{"n_layer": 10, "d_model": 64, "n_head": 2, "n_kv_head": 2, "head_dim": 32, "d_mlp": 192, "vocab_size": 2048, "activation": "swiglu", "norm": "rmsnorm", "norm_place": "pre", "norm_eps": 1e-06, "positions": "rope", "rope_base": 1020.0, "rope_fraction": 0.5, "qk_norm": true, "attn_scale": 0.238, "bias": "none", "tie_embeddings": "early", "parallel_block": false, "extras": ["local attention windows", "shifted keys", "gated attention", "value embeddings", "a smear gate", "an embedding shortcut", "learned residual scales", "capped logits"], "init": "normal", "init_std_qkv": 0.143, "init_std_o": 0.0, "init_std_up": 0.143, "init_std_down": 0.0, "optimizer": "adam_atan2", "lr": 0.00285, "lr_mult_up": 1.2, "beta1": 0.9, "beta2": 0.99, "lr_head": 0.0149, "warmup_steps": 261, "schedule": "wsd", "decay_fraction": 0.342, "decay_shape": "linear", "final_lr_fraction": 0.0, "batch_tokens": [8192, 16384, 32768], "seq_len": 1024, "doc_mask": true, "train_tokens": 86940000, "steps": 5400, "dataset": "wikipedia_en"}
Each number is 128 + 24 x the weight over the matrix's rms, rounded and kept within 0 to 255. Layers, rows and columns count from 0.

# layer 2 MLP gate, 192x64, rms 0.235, rows 17-33, columns 0-63
[[ 97 140 111 117 138 160 139 128 109 155 144 230 160 119 169  70 125 140 105 118 127 111 144 122 127 119 130 108 153 104 106  96  87 115 127 100 118 139 111 113 168 136 132 102 104 120 122 171 136 178 116 101 133 174 156 125 111  85 163 113 123 139 119 124]
 [173 132 109 106 124 152 157 164 152  82 151 172 122 154 194 109 111  87 136 145 152 109  94 126 125 119 154 131 129 134 139 120 109  87 163  86 167  87 132 116 118  78 110 103 121 136 111 172 131 158 105 144 160 103 157 114 121  89 180 144 123 168 109 158]
 [100 103 145  94 113 160 118 104 156 116 137  97 151 105 169  55 145 128 112 133 124 153  97 134 160 102 144 127 131 114 117 134 115 106 134 100  96 106 110 170 116 143 148 110 142 142 128 123 140 131 173 106 130 140 168 170 145 123 117  75 100 138 148 105]
 [181 139 138 104 126  99  91  98 130  98 147 146 104 119 120 113  88 123  54 129 155 136 164 111 126  78 151 138  69 116 120 110 130 134 179 138  85 126 125 135 142 132 114 145  83 116 131 118 120 143 107 156 152 109 175 134 182 117 131 119 135 147 142 119]
 [157 147 154 120 159 122 139 129 134  91 162 117 168 185 151 151 134 155 126  99 120 160 136 120 127 139 144 126 110 150 149 122 121 142 134 163 147 165 153 126 105 102 132 148  87 161 101 124 138 141  95 119 142 139 147  92 141 110 147 153  86 144 106 102]
 [ 88  69 107 118 120 125 124 108 102 112 164  79 183 158 111 128 107  90 127 159 154 160 130 120 103 138 130 104 138 105 128 126 112 165 144 144 138  86  91 111 112 112 157 137  96 103 167 173 133  86 155 123  91 141  92 106 136 131 145 127 135 126 147 124]
 [ 96 100 128 129 101 169 137 123 116 116 141 109 153 145 123 149 126 171 147 126 107 126  87  89 141 149 111 113 103 109 112 136 102 159 103 129 147 135 122 115 163  85 147 137 106 119 133 125 126 169 143 119 153 158  99  86  90 127 116 113 145 181 150 121]
 [117 149 167 122 147 153 148 121  97 111 130 127 137 167 106 151 153 123 121 135 131 159 129 113 133 127 137 143 147 140 125 121 126  84 137 124 177 114 136 147 138 122 125 110  84 129 130 149 125 131 103 145  59  72 135 127 144 115 131 105  90 155 112  85]
 [111 111  81 110 144 142 127 123 140 152 194 140 141 163 101 143 150 120 138 116 101 134 164 100  61  98  95 110 144 166 111 134 124 160 131 148 167 108 113 113 141 157 171  64 137 104 152 140 167 161 104 134 140 142 124 126  85 102 155 112 139 155 163 134]
 [110  91  95  96  88 124 119 119 140 145 100 127 134 149 109 150  70  84 138 132 140 122 142 143 144 112 129 123 140 121 101 159  78 127 132  84 160  99 138 148  71 109 126 128 166 111 142 123 143 121  96  70 115 125 140 148 110 115  92 145 128  99 145 137]
 [113 125 137 113 122 151 128 133  74  88 158 131 163  98 148 132 133 131 138 129 107 130 109 162 109 107 141  96 122 127 190 115  89 148 128 108 186 130 132 160  82 126 160 138 117  81 139 103 109 129 166 106 192 133 133 142  79  81 123 115 176 128 100 136]
 [180 140 112 103 108 164  87 101 127 116 128 171 169 148 121 157 132 105 129  82 145 156 107  57 131 110 142 158 122 102 186 168 128 103 148 109 136 130 131 106 149 111 167 163  96 117 144 150 144 121 152 119 140 116 111 146 141 129 143 161 112 178 146 111]
 [125 107 103 125 102 132 173 123 123  72 152  96 152 110 104 111 109 147 139 139 116 123 113 127 164  94 120 129 190  94 130  55  84 154 135 123 126 115  66 145 164 111 111 146 114 139 105 148 148 108 134 113 115 169 118 128 124 129 150 146 111 127 131 143]
 [126  73 142 110 135 158 140  63 126  97 119 105 134  87 169 112 144 135 125 140 122 104  60 119 125  97 174 103 129 118 132 119  70 124 114 104 125 122 133 168 131 105 142 140 102 107 117 173 137 119 134 119 121 129 110  75 126 116 126  92 157 130 127 132]
 [ 98 152  82  94 135  80 135 110  95  99 156  95 164 125 196 128 104 158 118 121 142 137  94 157 149 142 100 134 160 113 101 138 125  93 109 101 134 139 128 100 130 136 132 134 157 113 130 136 108 128 151 122 102 130 138 112 125  94 146 125 150 129 139  99]
 [170 136  70 119 130 136 119 122 141 120 122 125 108 143 117  98 109 105 158 120 132 114  88  53 102 118 159 113 154 160 142 122 164 139  88 127 142 110 145 114 160 108 141 113 126 119 114 154 114  97 172 136 118 133 107 130 126 116 152 128 164 113 139 109]
 [149 102 104 117 104  89 117 149 144  98 152  92 180 140 128 120 136 107  76 121 119 122 114 120 162 124 140 126 151 120 155 141 161 114 137 163 108 130 124 139 142 106 169 121 126 117 114 123  95 162 153  77 113 131 146  88 102  97 138 164 139 140 144  75]]
# layer 2 MLP up, 192x64, rms 0.234, rows 17-32, columns 0-63
[[124 176 142 101 152 136 136 104  70 118 136 151  80 128 127 127 128 163 134 125 127 140 102 146 113 110 135  99 126 172 107  87 122 148 106 161 134  68 119 167 124 142 139 136 182 125 102  89 133 156  96 137 135 130 101 134 147 121 122 135 111 130 175 167]
 [154 160 129 107 104 116 156 119 149 150 109 119 121 153 112 101 139 129 132 127 131  51 191 133 134 133 150 115 145 146 132 159 158 113 105 149 131 133 151 114 100  98 107 105 114 131 103 114  85  93 124 136 129 145 173 116 133 107 180 117  95 172 200 138]
 [132 128  97 103 122 122  71 107 117 143  94 119 156 127 145 130 134 123 145 145 132 112 130 107 131 149 128 123 136 102 123 117 104 115 141 107  76 133 142  95 142 106 185 160 126 180  66 137 125 120 128 165  93 148  96 148 101 128 187 129 127 128 160 116]
 [143 103  95 144 137 139 127 133 140 111 170 122 122 118 123 197 135 139 135 101 104 159 147 152 106 100 162 166 119  87 132 152 146 100 135 163 109 153 119 105 154 121 131 176 102 127 122 113 107 107  76 114 177 128  98 164  77 145 121 112 135 163 123 105]
 [104 144 138 104 141  82 100 129  81 123 129 126 126 103 158 159 136 133 114 147  90 147 109  88  85 119 103 160 139 118 146 156 113 130 152 133 144 146 110 115 138 121 131 145 103 127 137 116 131 134  98 143 139 169 117 107 101  71  87 128 128 111 111 174]
 [126 156 124 130  89 136 164 141 112 110 120 112 134 106  81 124 157 121  96 135 110 142 124  71 145 139  99 123 104 175 193 119 124 143 122 124 100 137 137 136 119 142 161 129 163 139 159 107 147 176 170  86 152 135 186 160 131 139 122 188 119 145 102 131]
 [104 124 113 100 101 136 117 157 116 133 137 122 118 144 118 100 132 104 122 131 132 112 192 107 156 140 142 156  98 111 111 140 135 146 198 145 138  83 124 119 124 159 146 154 162 110 131 164 180  81 131 142 122 119 141 148 132 147 126 117 131 148 132 128]
 [124 147 146 136 167 143 146 101 114 184  99 148 111 164 104 147 167 144 124 143 131 141 129 105  99 149 165 111 110 124 119  97 100  86 116 137 124 121 114 131 169 133 112 124  84 125 142 141 118  98 144 155 109  99 128 123 135 148 127 129 115 150 140 152]
 [145 128 184  98 166 125 115 144 158 102 179 151 161 135 109 110 118 126 177 113 169 141 131 138 149 146  68 133  88 103 118 162 120 136 148  95 111 175 104 112  90 103 133 106  98 116 135 103 159 133 124 102  95 123 164  82 113 129 141 101 134 113 121 151]
 [120  59 123 134 152 154 141 124 121 167 127 110 133 147 143 123 145 141 120 179 133  81 137  89 116 106 160 124 143 133 119 121 147 144 130 120 101 139 151 121  96 111 135 114 119 124 176 146 120 134 114 136 107 190 109 131 108 130 137  86 134 142 125 122]
 [129 111  87 146 174 123 101 123 125 120 103 112 132 131 123 160 110  89 140 124 121 131 129  95  48 121 119 147 134  97 128 169 205 126  80 141 149  63 111 181 125 120 106 123 136 166 132  98 153 107 128  78 145 135 136 130 162 149  69  95 129 125 113 125]
 [103 117  95 116 137 127 155 190 125 139 141 164 104 170 125 106 109  99  96 113 129  91 157 148 105 169 116 146 135 197 124 139 112 165 141 142  96 136 121 132 118 150  93 144 131 101 129 174 119 173 171  58 110 107 107 115 118 123 102 141 162 145 148  86]
 [145  91 108 129 183 125 101 109 119 170  92 122 106 111 134 145 166 120 135 130 114 105 146 148  66 136 130 162 115 185 139 156 147 154  83 121 109  86  90  82 128  63 147 126 133 130 134 124 151 114  92 119 129 120 111 119 123 128 126  97 105 118 107 101]
 [146 128 155 129 141 146 109 110 154 127 117 125 183 156 154 164 147 110 191  88 165 125 135 114 113  93 115 104 136 105 166 129 163 141 161  89 141 134 175 120  97 147 146 108 135 118 148 114 142  46  93 172  95 118 118 104 121 129 145 147 134  96 108 137]
 [133 124 139 153 169 114 122 132 132 168 149 112 137 147 103 156 138 128 127 149 141 157 138 106 111 121 118 136 160  99  97 139 116  88 129 120  81 115 100  99 109 106 103 128 125  93 174 140 137 186 158 117 131 112 101 163 152 138 136 139 113 165  87  88]
 [162 152 153 101 158 104 118 114 121 120 107 127 168 132 114 143 128 113 142 179 125 166 137  42 102 161 149 153 143 118 158 159 155 134 111 120 147 123 128 141 129 120 117 135 107 132 141 135 129 159 177  97 143 117 106 115 124 104 160 116  98 125 109 124]]
# layer 2 MLP down (transposed), 192x64, rms 0.189, rows 17-32, columns 0-63
[[130 116 125 135 137  84 148 126 119 118  91 112 109 115 124 126 117 105 146  92 165 111 138 161 113 133 145 127 118 113 153 195 137 118 121  94 137 149 132 107 154 101  76 113  96 120 113 154  92 145 130 166 137 169 148 125  93  57 148 130 136 122  68 152]
 [135 134 113 115 125  97 110 137 119 151  83 178 146 107 129 130 113 131 119 140 102 137  63 118 133 141 130  86  71 130 137 127 131 138 175 170 173 121 139 136 124 181 137 124 122  67 112 108 127 125 153 113 177 100 176 123  98 124 116 136 154 104  81 109]
 [123 118 149 119 122 131 159 124 114 118 120 134 167 115 139 104 120 126  97 103 183 133 194 115  94 105 113 128 152 118 140 121 140 162 152 157 154 111 109 164 137 178 113 111 172 116 129 120 154 113 158 126 152 155 133  46 160 146 125 124 123 117 122 141]
 [ 88 142 155 133 177 121 102 127 112 166 106 146 153 100 126 131 143 146 151  99 129 140 101  52 101 119 133 113 117 154 132 147 132 126 146 158 137 157 117 119 189 123  81  74 164 121 105 172 124 156 178 134 124 113 119 119 130 141 157 177 129 118 144  97]
 [105  87 126 135 100 107 120 163 140 128 120  91  87 136 152 117 169 141 178 178 151 112 116 128 105 131 148 121 140 156 134 144  99 143  81 133 100 113 130  88 111 133 144 155 115 131 143 153 134 118 110 189 169 181 101 135 124 123 144 104 117 126 145 136]
 [131 109 144 111  99 102 118 123  97 128 103 141 142 126 159 111  64  92 115 103 150 129  77 123 140  88 102 128 149 124 115 148 136 170 122 148 141 164 149 147 153 143 152 138 154 113  94 133 125 138  78 130  75 200 157 137 160 111 164  95 146  96 143  93]
 [143 122 120 105 108  98 150  98 151 123 122 119 105 154 148 128  99 135 152 163 142  79 136 158 167 142 187 142 140 144 101 137 139 125 122 134 115 150 114 150 127 138 154 127 161 175 139  93 153 115 163 112  94 121 130 119  99  94 109 135 164 108 135 107]
 [136 132 118 131 125 133 133 154 129 106 107 128 132 114 133 117 100  98 151 151  91  92 107 132 124 125 106 149 144  89 111 129  72 117 137 138 124 111 144 104  97 132 116 158 143 111 140 142 144 117 102  95 150 127 129 102 126 162 122  88 110 111 112 124]
 [138 111  94 120  75  81  83 118 161 173  80 123 121 112  83  92 161 125 129 137 108 141 125 158 126 145 139 146  68  95 113  70 108 133 142 138 142 122 145 111 146  95 105 124  93 150 118 119 167 135 179 141 121 170 107 139 123 110 144 123 129 167 152 148]
 [136 132  64 136  96  97 163 136 150 144 139 153 162 165  78 117  96 117 114 103 145 106 135 147 121 156 112 187 101 124 133 135 119 114 122 144 127 111 165 151 136 104 141 120 136 104 133 122  92 143 151 140 130 106 142 129 165 131 115 149 142 105  99 146]
 [164 123 127 108  61 116  77 104 145 138 147 135 118 147 146 109 144 108 155 125 130 198  86 144 111 165 133 135 121 150  68 121 175  94 163 118 141 135 100 122 118 125  47 156 137 157  91 104  80 128 135 139  90 121 135 107 132 144 124  92 157 135 144  94]
 [141 149 139 131  89 154  81  50 122 129 132 118 112 120 133 109 164 101  92 144  92 133 164 101 160 126 149 134 126  76  70 133 138 138 127 103 121  80 126  73 142  93 133 100 122 184 145 142 161 125 157 143  85 117 146 122 118 156 122 175 126 104 103 147]
 [137 144 150 118 118 139 151  67 136 112 133 114 103 147  91 180  54 113 106 123 106 147  85 134 108 126 153 153 139 138 130 117 107 142  91 117 148 124 157 138 117 187  94 128 150 118 133 125 124 129 166 112 144 109 124 120 120  87 110 145 127  95 124 148]
 [162 144 179 144  78 137 104 172 161 112 103 130 135 130 123  77 124 114 131 110 119 153 138 115 160 121 100 145 119 138 141 101  89  78  83 146  98 144  94 144 142 107 100 126 115 106 100 191 166 174 149 118 130 127 135 116 130 149  97 177 123 140 124 112]
 [122 112 145 150  98 137 112 154 151 120 105 113  92 115 104 122 130 112  85 144 161 131 130  91 123 105 188 138 126  84 132 120 149 135 124 128 186 159 113 136  83 114 104 167 104 159 156 143 171 144  89 134 161  96 138 110 104 148 132 138 130 152 149 108]
 [148 112  83 164 108 138 118 121 142 113 167 145 135 119 137 134 117 121 139 119 121 144 150 144 202 106 169 127 103  80 102 143 126 146 139 168 119 103 119 136 134 124 165 180 146 127 128 122 156 118 131  85 107  76 150 116 122 158 125 127 143 125 150  92]]